config.yaml
d_model: 96
n_head: 3
vocab_size: 2048
norm_place: "pre"
norm_eps: 1e-05
rope_base: 8290.0
rope_fraction: 1.0
beta1: 0.95
beta2: 0.99
warmup_steps: 268
final_lr_fraction: 0.02
train_tokens: 132700000
steps: 8100
dataset: "wikipedia_en"
Each number is 500 + 50 x the weight over its row's rms, rounded and kept within 0 to 999. Layers, rows and columns count from 0. Numbers have three digits each. The size before them is the row's rms in percent of the matrix's.

# layer 7 attention query, 96x96, rms 0.111, rows 0-67, columns 0-95
102:509489427507444466456463500496571531487486565576572504519386427566425443519516474419516470523406547450493516462538475500497587511463406502431589581424480490579500511526461555577524441429586481489484413600528514463520556530531415500506533461485497469536485458451480531533515546539367480460
120:567507494512427465504436454515553523501508580538552492509460408551474472487519419455516528507411591411482545486526441534513595548452357510462540629411485536581485452578554526533516452471592477506505474532497476534547555509502475534504530469489522391497481520444435480586472556509440454423
117:547444490532403467505537515505571466529497551557532542515453420554475511524453399390531459517428606424488518474472389487454550523436452502471531591436472521577531503596558584554513503454621508508498488506462510550568552510480425477493509424543502436499508487442438462539416533488424485484
090:455462495537474553414498511505553600480525395456487487438534550541415438512586475495522550463489411505498517474508542415491516492481619447539539522534468403445562530411471445494467562434466531440463499558473488468411460518535398394577560500519457515546470442560564484498517476601545515502
089:496513483457517490492473542495468608489558373426588508434593499532569437535590478461467554492573467553468482498506578492555504489479554480599599507517546486490544502507523541484533540525464540539606521554549500393438404520499496453553521520483458558500443517549476521477507374609554537499
085:472458470521470539486507481511448573500606470534556538476451486476529359493544549460544455532461496476561539512495485491539600511463704500592523547517519502517538442507525536514472491452439508496504497613505385406468568472499410478548470528526445521525430461454471504518575462545535496430
098:551494470501435507472487595556463443458501500432468533504523483555586507542456599471617507503546550629483504561407495534582505464475452519631495490541542488475569521584511493519418581492464506469488536553516390507569574523440500518482445512528469578499495578526588474445477533475578526502
093:480473550509464529445516474518476549485465481459477558574520461485489477541460479438437465493499496517406457473574547532504467472568448464560451554531524482448423494553503563536505528613367484506470548493540557571571610436395500489457425614439519443414570553476484487517383486468511486441
133:525500374573455509403464446518594566469546466532534517450491491496488455522551435475500494545433477464541489416508468445541600464457524428450591577413447410546572473450505557511523491441534569504442456561542480507491551544526451450488599494506405449586522490465505502531516508599437482477
090:427464523389470590434617480467545528560554440505463459445441476468516402557503544455501506532540470481496479436589448482496524531549462519473482410604513578524437432461453479415521498515524486552499528470462472435486447519461583532440534433429545486400516488417557570466458518546456481436
101:411422470529491533527457400570521391429458388331532486517479514508632484464463484441490487514572454491584510486469500554560507489522504475504487513523551466479465471406414494477418482593478534576468519594482475548496473487447525556511545462520486519448419473549533499472436542544486499483
090:535394503523566485511475564437494475467482460434477449416466507540557475422456491532518533490462522562596593549468563514611454502481497510567467548437381423426491512523556569428510447538465401552518485516464555447448538514525488462497469483511400538425525486505466553412499427453506480406
080:523467534542507519422381574401481451458445403538517481618447587552455492501646515489466489395511463473497458499539472551463589419527574481485431462574461507493491509480438521562566468528477475457572447591505551496499483509425485523511552501498477459518569524556570494512471548547439493524
085:477477474478513521359485461551550442565499416470538583481479509456504467587481446542391494503479518501424474518570544550474455527525544613470491482611446403498562483495522508462510549463491455423513561437453493538546567522516435499516430533545506567456497436576528412489415394534467519467
096:556528566571499558489468513518447492536553415450515463479498469487472448507456513541475474479424497529474550492525484528530485508503478482460485438464472425536544471565467450427426491552563502557619468587632441472424481540532613408522423517519541566445448578613435417520462552551509541469
092:509583464455495464519449549519526474538366450623550519510475520483476534473510471523455540495487545485541467570491497536496548430501454531432509559425441459515613537542474490445525440616455497531549377460488540580525476564464457566529526527464390573514527448573428434549496542507430476543
107:558489480538412466483581477446524523549534464521506476459517463568454430435555416486551517523506555433576496444554404538504571510466434535434550538431508502613516464566517544490482430498619468485550472534433535474517511486563509502550498439521547543456438481435441574491488576470455577365
080:576526529471525509552560490416398454502513422581493524537548572479509530464443508543522540522581536484462501582502465572465523530479497598467436490473511479613506454605543483445503574561547360547542499440481530511525475413510642517511472523491569595525421504475480527510518532452492500454
086:661556498466465480562475539536523399526421567523533474506477480490489551465429485499481543508525539429513513535502494562482453499557399553457465503473492541604462441597557446463533490606513435514498447392453538498551532477555587560531505493496562537476605533505492487535469594405476480481
089:589470455550439412532413529495552493496582549531557442493387469534476443454563459459488538488414631435541508446513426532512539494526498516491593622457424566551507462512566510486521449453568521547582453520434495431531489484503489474520471427518490413504519494446467515564480547544414502486
096:587538474493538452470490467550455547508517494434496498478395397561416387514495443432445531503498532409504559483567476495442546530592550530449498526439545409548529453540516463543484483418453455427604427506499578551481566514536512536445568539427433424490490476478532534470549554586502502508
091:523456462520496417562409511576500538447482540567506489510408477521444528496436481470485538465500515463520546543509449625484551456437436578503468531449463541565501456577457458575535416376536511420532494520493479525600516544466565573493617503549548449460571517518495448506569545406460481485
083:597486563461498504526540462474551521500630401473543557477524559563552385549541497506512484513569361522621448476505499533568531477460500513570509499544504473469541503431486497469486494515458528519542541574509594536485514541552553515574397544440444548494531523534464500459592414518540583523
083:436475492471524587596507528461424495436534425513541602515454632542490434494532542479572422461479430516520546512478518558431508565462532561517511495502501535515513511490515525431468573480624451456379437472467618540547514399498511463533448456504515539438408473519496492531484449503502493582
075:486502495494447531612403502475510482493547437563509573486533496559538491458505466559549371506462470525527541471547537557537544487408446521494513490557402587585508435567523475525472588574518535510419348556540487468536480523562486471458468508533445458478523477518490393572470472597459494496
082:503530466421513556574534432460530497511469502524542542477470445509518530510499524511539484485517543445470592584544551447460511490498489472576407383574494562484498580425411481507509599474451520447489465517507501429594461465503559579483580449523575489433529534678432499454435467494528519497
095:505493564476505540501577551531459457506504543419463531447479573444471500445425561476556485434524477499491452508490458481459426537456612517602386418488458511414500467437340425455549532503521539528457477440473513562524514467448497546554473546488455528528453468494547521502504471435441443638
099:528521500409521538539560521541459430353492608501558497490467444421555522356501506493493424471474503496516530517518531510525455498612488487572491556483467542440430426558418490555529584496573531543459463440433427509500508525472486506559502430488473496486510522454504523515425491429526365461
094:414455496511570484509478586555420531535462482536473573451509450502612505537500578578529442513459490551447456510445557515592449478483601474466482500527535548456518593527591521445490483499452445518552464521546444440488475471580544427527509489506351537502558461489525417480553388544495540551
099:481487543511459518459540511516484490451436538507411462591584411559574399504488526428573473525447485471517563442497571529489448490520515405482507437502488506489596404553558617558563500469506528528475547460557560493497490490453497520495453421404452485409541389487429395524484510520496468526
093:487482445543512488553487466600500447539471559554532605475447424530454553535384490494553499472484517461537409502510390535549525581543451519587483576489533615543439505513446489524559474441469584469457531494468425515504560503501496531525559415447471422528508456428482581473431512489532389478
094:515504512468497556474504453567502500476521490593432575591531608502497519461501511603452544559490561457552457494486514590394501372591594488469555429504512491494566541523490423471593443462467515521480474439506524470508441552562588544435432525448537510503557476623483553516503487505528522548
087:549549537543475427600466533469526509504467554460464505506594542489576484468498509521532483430531494494450453396556532532398460491384513556580501470481451544504456524506505478572525566497532504509505453337563577553512483438503571503460420551520536476528521460508408553611484497457607491488
100:551481549442609489458505464404453431575564417530494507509453507526552579584468567546468559517554444497546476500449424525509529570523556437437504458433556453601498470505535451420534438571440530533503500531446535500510617536558489557438586550485503611492467520528510498533479564482450551528
082:389375445504481538511515581491531518446571453587517484431491512430414465529513464497544483498460505612471623531452488507517507487444525464510530508533492476529548533446506471470469505432533579342496563478425509496497449528513425550489552513545482465525486508475531517414565416570589456433
089:591631535525524481521456463478461476513485578515407544608512463561535540510425521525492544468497566439466416495548510562509470505552460494480482494438504573467419383562533524527479476515448384585564551455474515562529578453436584522474458481470524545530528462481471482538466584449414502559
094:512484576487539478524505456484427502507457502506513491509403459528503498469404516426485477476551560410461544503531495578527497589512390539520503528428493524510395434508418504438555425475497552532481499512457561481531627453448483569545575462405549459406515519437550607500468570530414490530
092:480517461423474494510521588485460362461491481534475545547534515487467520448563531610464516524513527526581493529497493463533530465459485531520505433560487536509557441438597518483452540564518442456541595469471515498389508494591589540418510531530487547680462497538488500455600472451541491457
105:468515415393548467517493477506442372516471472537596576497511452569557565511512488551555552538559486446527545483446470533506555625547495523588438462510561495484537560471584509467497428573568473463492524421532547484435486535549461567537583543619548599496444498475467518514525484512486466498
114:576516549484574469526537467538463533498531568436412419587466486534445458472480582500539482406556528504462503563503531590500452602542521591494476463522511538554435495540513450491500496494387482540497470484368521522552595446461542584470460493428550462470496578494501567558486608450478544521
096:524510493480552461598485488564448389455461532513550519504392497526485530467369505521500449455499560546465547523530452514507508566428454569507491538516539552552399412575508559486436411456482511479491548484431492518496558545421502562454561351516592550524494427437534517508423495500480479503
096:418490373510403476532521504527545489448456556463562517443550504531469412415602495483474537550558490518567511414534496386546575481509489457558571491457493470510512539467523546450515468422499570380557508481504543530413557506461447518431540451517435408511547517467496484486531419493549437441
098:566578550446565424436501443435461556489529450543529500538501520489476446439479469475466546400504466452421423455453551474570547513492520461449462473524445428506571550507467439460452577501506569513484428495558508529394368454544525409596511536473489456498565438478523496453509546594518477577
114:465376513463513522472434515557484535429530587529416494465504521515462487560529532432526507462459543603536503473590537445567477480421558514514535464509554443471496455453479446406425484470458433527532587525431466549502572470545463401512443526542541499585509590537407475565450503396534508533
104:428469471539445418580589412532494566450494518471460428499423432488478502461442562438506552442485560496499525525566531415488465544489565506533501533544499510498483457481472502557472479403458583427550568439513512458491443524406441617474640463424439445480552458486533541534521487502471423490
104:533549501451514479512451531543452601453553559537527493483487415495469416433516536447475494479520603390500521526486530474509552517574457547532545525445457592521525532539384404517407485477466556452525511570463457461546483457523509523485601478410400420448593505464454514466483575443495437519
101:474420531540497481482566487586550486478444580521533569499470453515511486485500525526559381525444525499441551494508405490534440520481515553559550592563483584474529466514423439528365495450490492485519539586470585444513554531403535499498478417520593466520546457506494479562506486475616567417
096:551539462528481519582542483558474569414578462556524450438436407389530566473444571673473526502419546482506496461486508464500518585453508498483512503410530464517491528552613443599419489479545482441477445540488484425534493465486471520441505545482452462551414552507489504497533522515555479541
102:574584567481489466509544444397503438557505416496434521544509509518527528617491557537486550509547443511511461489380450614453493543482599441507474450424503491525569515515577483461545516566478478550477437468517509477547533557552523490508530550485464614541412549532494540611549555481516541568
091:431448477532492549480460598526504552395513457523528465421443453434450475502529498460482484535458503567482581557507506477604506479583454479524527520554481481504470530435433567464490487495524564370468569627469407460504449525455518450526538466502493432544597561426553479382481487493522484433
105:484576493633471458497414499566541593500468599451500431441544421465521437485451466475497495538430524533424503472504497535532500415471460489488563502473477533440478513545443470621460579503507460543544525508562439444549407491422447409566417439534499405490523490537472441524518535489576505467
095:545475526461526554484532490470437425545557439487408573573492579510500546538564490573477553492543520511537413536414487481581515528526515489432451424493563448583453550528613533411503462536505459530491475528458568578411523459577521481465478526480548665553480475446466545492487510470495574517
091:497583477464499563537497539548451508435502527560410476577517555439427436487510562599457554512486543556551462585546535587597460537424471560443473481453461594513470473500518471522505459512470417482522526497425481482465506496544576537411468522418421506620532573487528475515589517415461498467
093:475492484544441562471591496496610581499514467496525495352555502434544454566585468507586484531445463488510463425465485434469516422485522400517537526529458387506603532461455483544507536431572558481470460513514505478515426546510488456553492502558418421513502415525486541452521420560555480465
094:466534571539603496555523485534503553520446573489488488468419534477469489567412463420507435445558483411413508492519454473430451495586482483537467519596578487516487440514376435458505383465481533419501482473511535491485494487467434493491622456430523519573540441476533537443493574518415476500
079:547524473578491581482587494449517412552583349508578499553614552454526527540572494587481546549442419530555547530447491488478524495438544494452521431548475460474559560548601487509509560489523529508516499508513510500419487469467482500473432579525487542508454426511506493501583469569614558492
110:545373438485543517504463464470552509549523365488498525472571502550465550588568534491497482547555479454519489556533459493537515559388437497507491387456495516505488516564609440472520520486459441449537444530485451581414600453486429607540458535471455499472418517497470513439488538485578541484
088:572601509546527490525460424493503647548568602487559505477469498469423527455445457442491466448413490432470463401480444599516571520490444483503465518413563440559489533525474473571508508416528575500564478577579447452455469489468451465580497493500541578462472534419482480458524537488520501498
110:391469474565509526524520468477579498546470582462479547540491520485543423565608548518495521483567424524553561517565554505487460510461536455519549452512498421458476557408517448568599485450477445475386527537474546519489610487542465552463424539448446412533524565568567522588508489554527546479
108:541451444503491414458537507415475528503518434515562507495655544545531490529440586531435495500516449595442454538443520465566497509443412458479587468521483438467510545539523520425416482536527513500541552542541512534490467482597548488474494544552401438499454520507574496510501525485650599520
097:523478526435500486519531514533440626376626530510468410491406563503468499395400483499602533450419485492495498444543497507461553483475534558457507557499474564550485424422438432552479439501498574517560451472557488488504428564523559496439547451517501448495459549451486555515553509462437494491
106:478583474469442458520429448457554611502497524560510514520581536467427519441490464523503473443578469507489560537472476515515512468444593522553500511504550427578528507510547480542589486418501522488619537476402508422462461583440427538564494421498427516462396460552511447467561517587565469531
108:599589462484417487487517446570527428521500475491497513539527535418571507544577473578455502512552562417544506510535515494529533525531445613509439491517524498453399509483548518520538413569555491533397492498517429541511462597590530506509543540460479523625556507506484506538561582437426482581
106:534514422434537571470540570541526453551538386536551500477534529540370461572486543488526567496553456484512495498542470524487499651474455543478479396519461480545584549512577456543468514458556458422513489543445618467416492467540499497501442513548602477534418485506523486479575475572523485498
077:498573473485526461509413448563490473466401561493581510532520525519463544511522558402516437563456437510369467583443578479547519512526469483491543595474484508477495518402510540556471467526521516524594364491510483539548611603530438523523501498483438563516573544511514429555538513537523520550
096:498504467517498422492472465516579598496452581594566451543575438469467530544457443440538489486490498431476516497459445582548495510405386475479523523520495502616475450583549587542524527493554496510397545517457447492512442477437428499437616458538510404499574557493526495511546459546527499453
090:491494475615472462511482544568536485517479503493369535486494465575452480450510477351520539499475545467465484484592459561546489530483364477483482568520492531550449519622526516526477466487494497535434416500536509536506522435428470559507570483417525393375535499524502459500432554446453535489
103:523464526421492516481547475607475428475515618499476537500377478488506484438437571520507533481489552516575525550450419538514490488545482594547484462526547564490462555531413466500479511573445466477594472444488433463622513474504642519544467468518499589473450507431523573507522531400493473502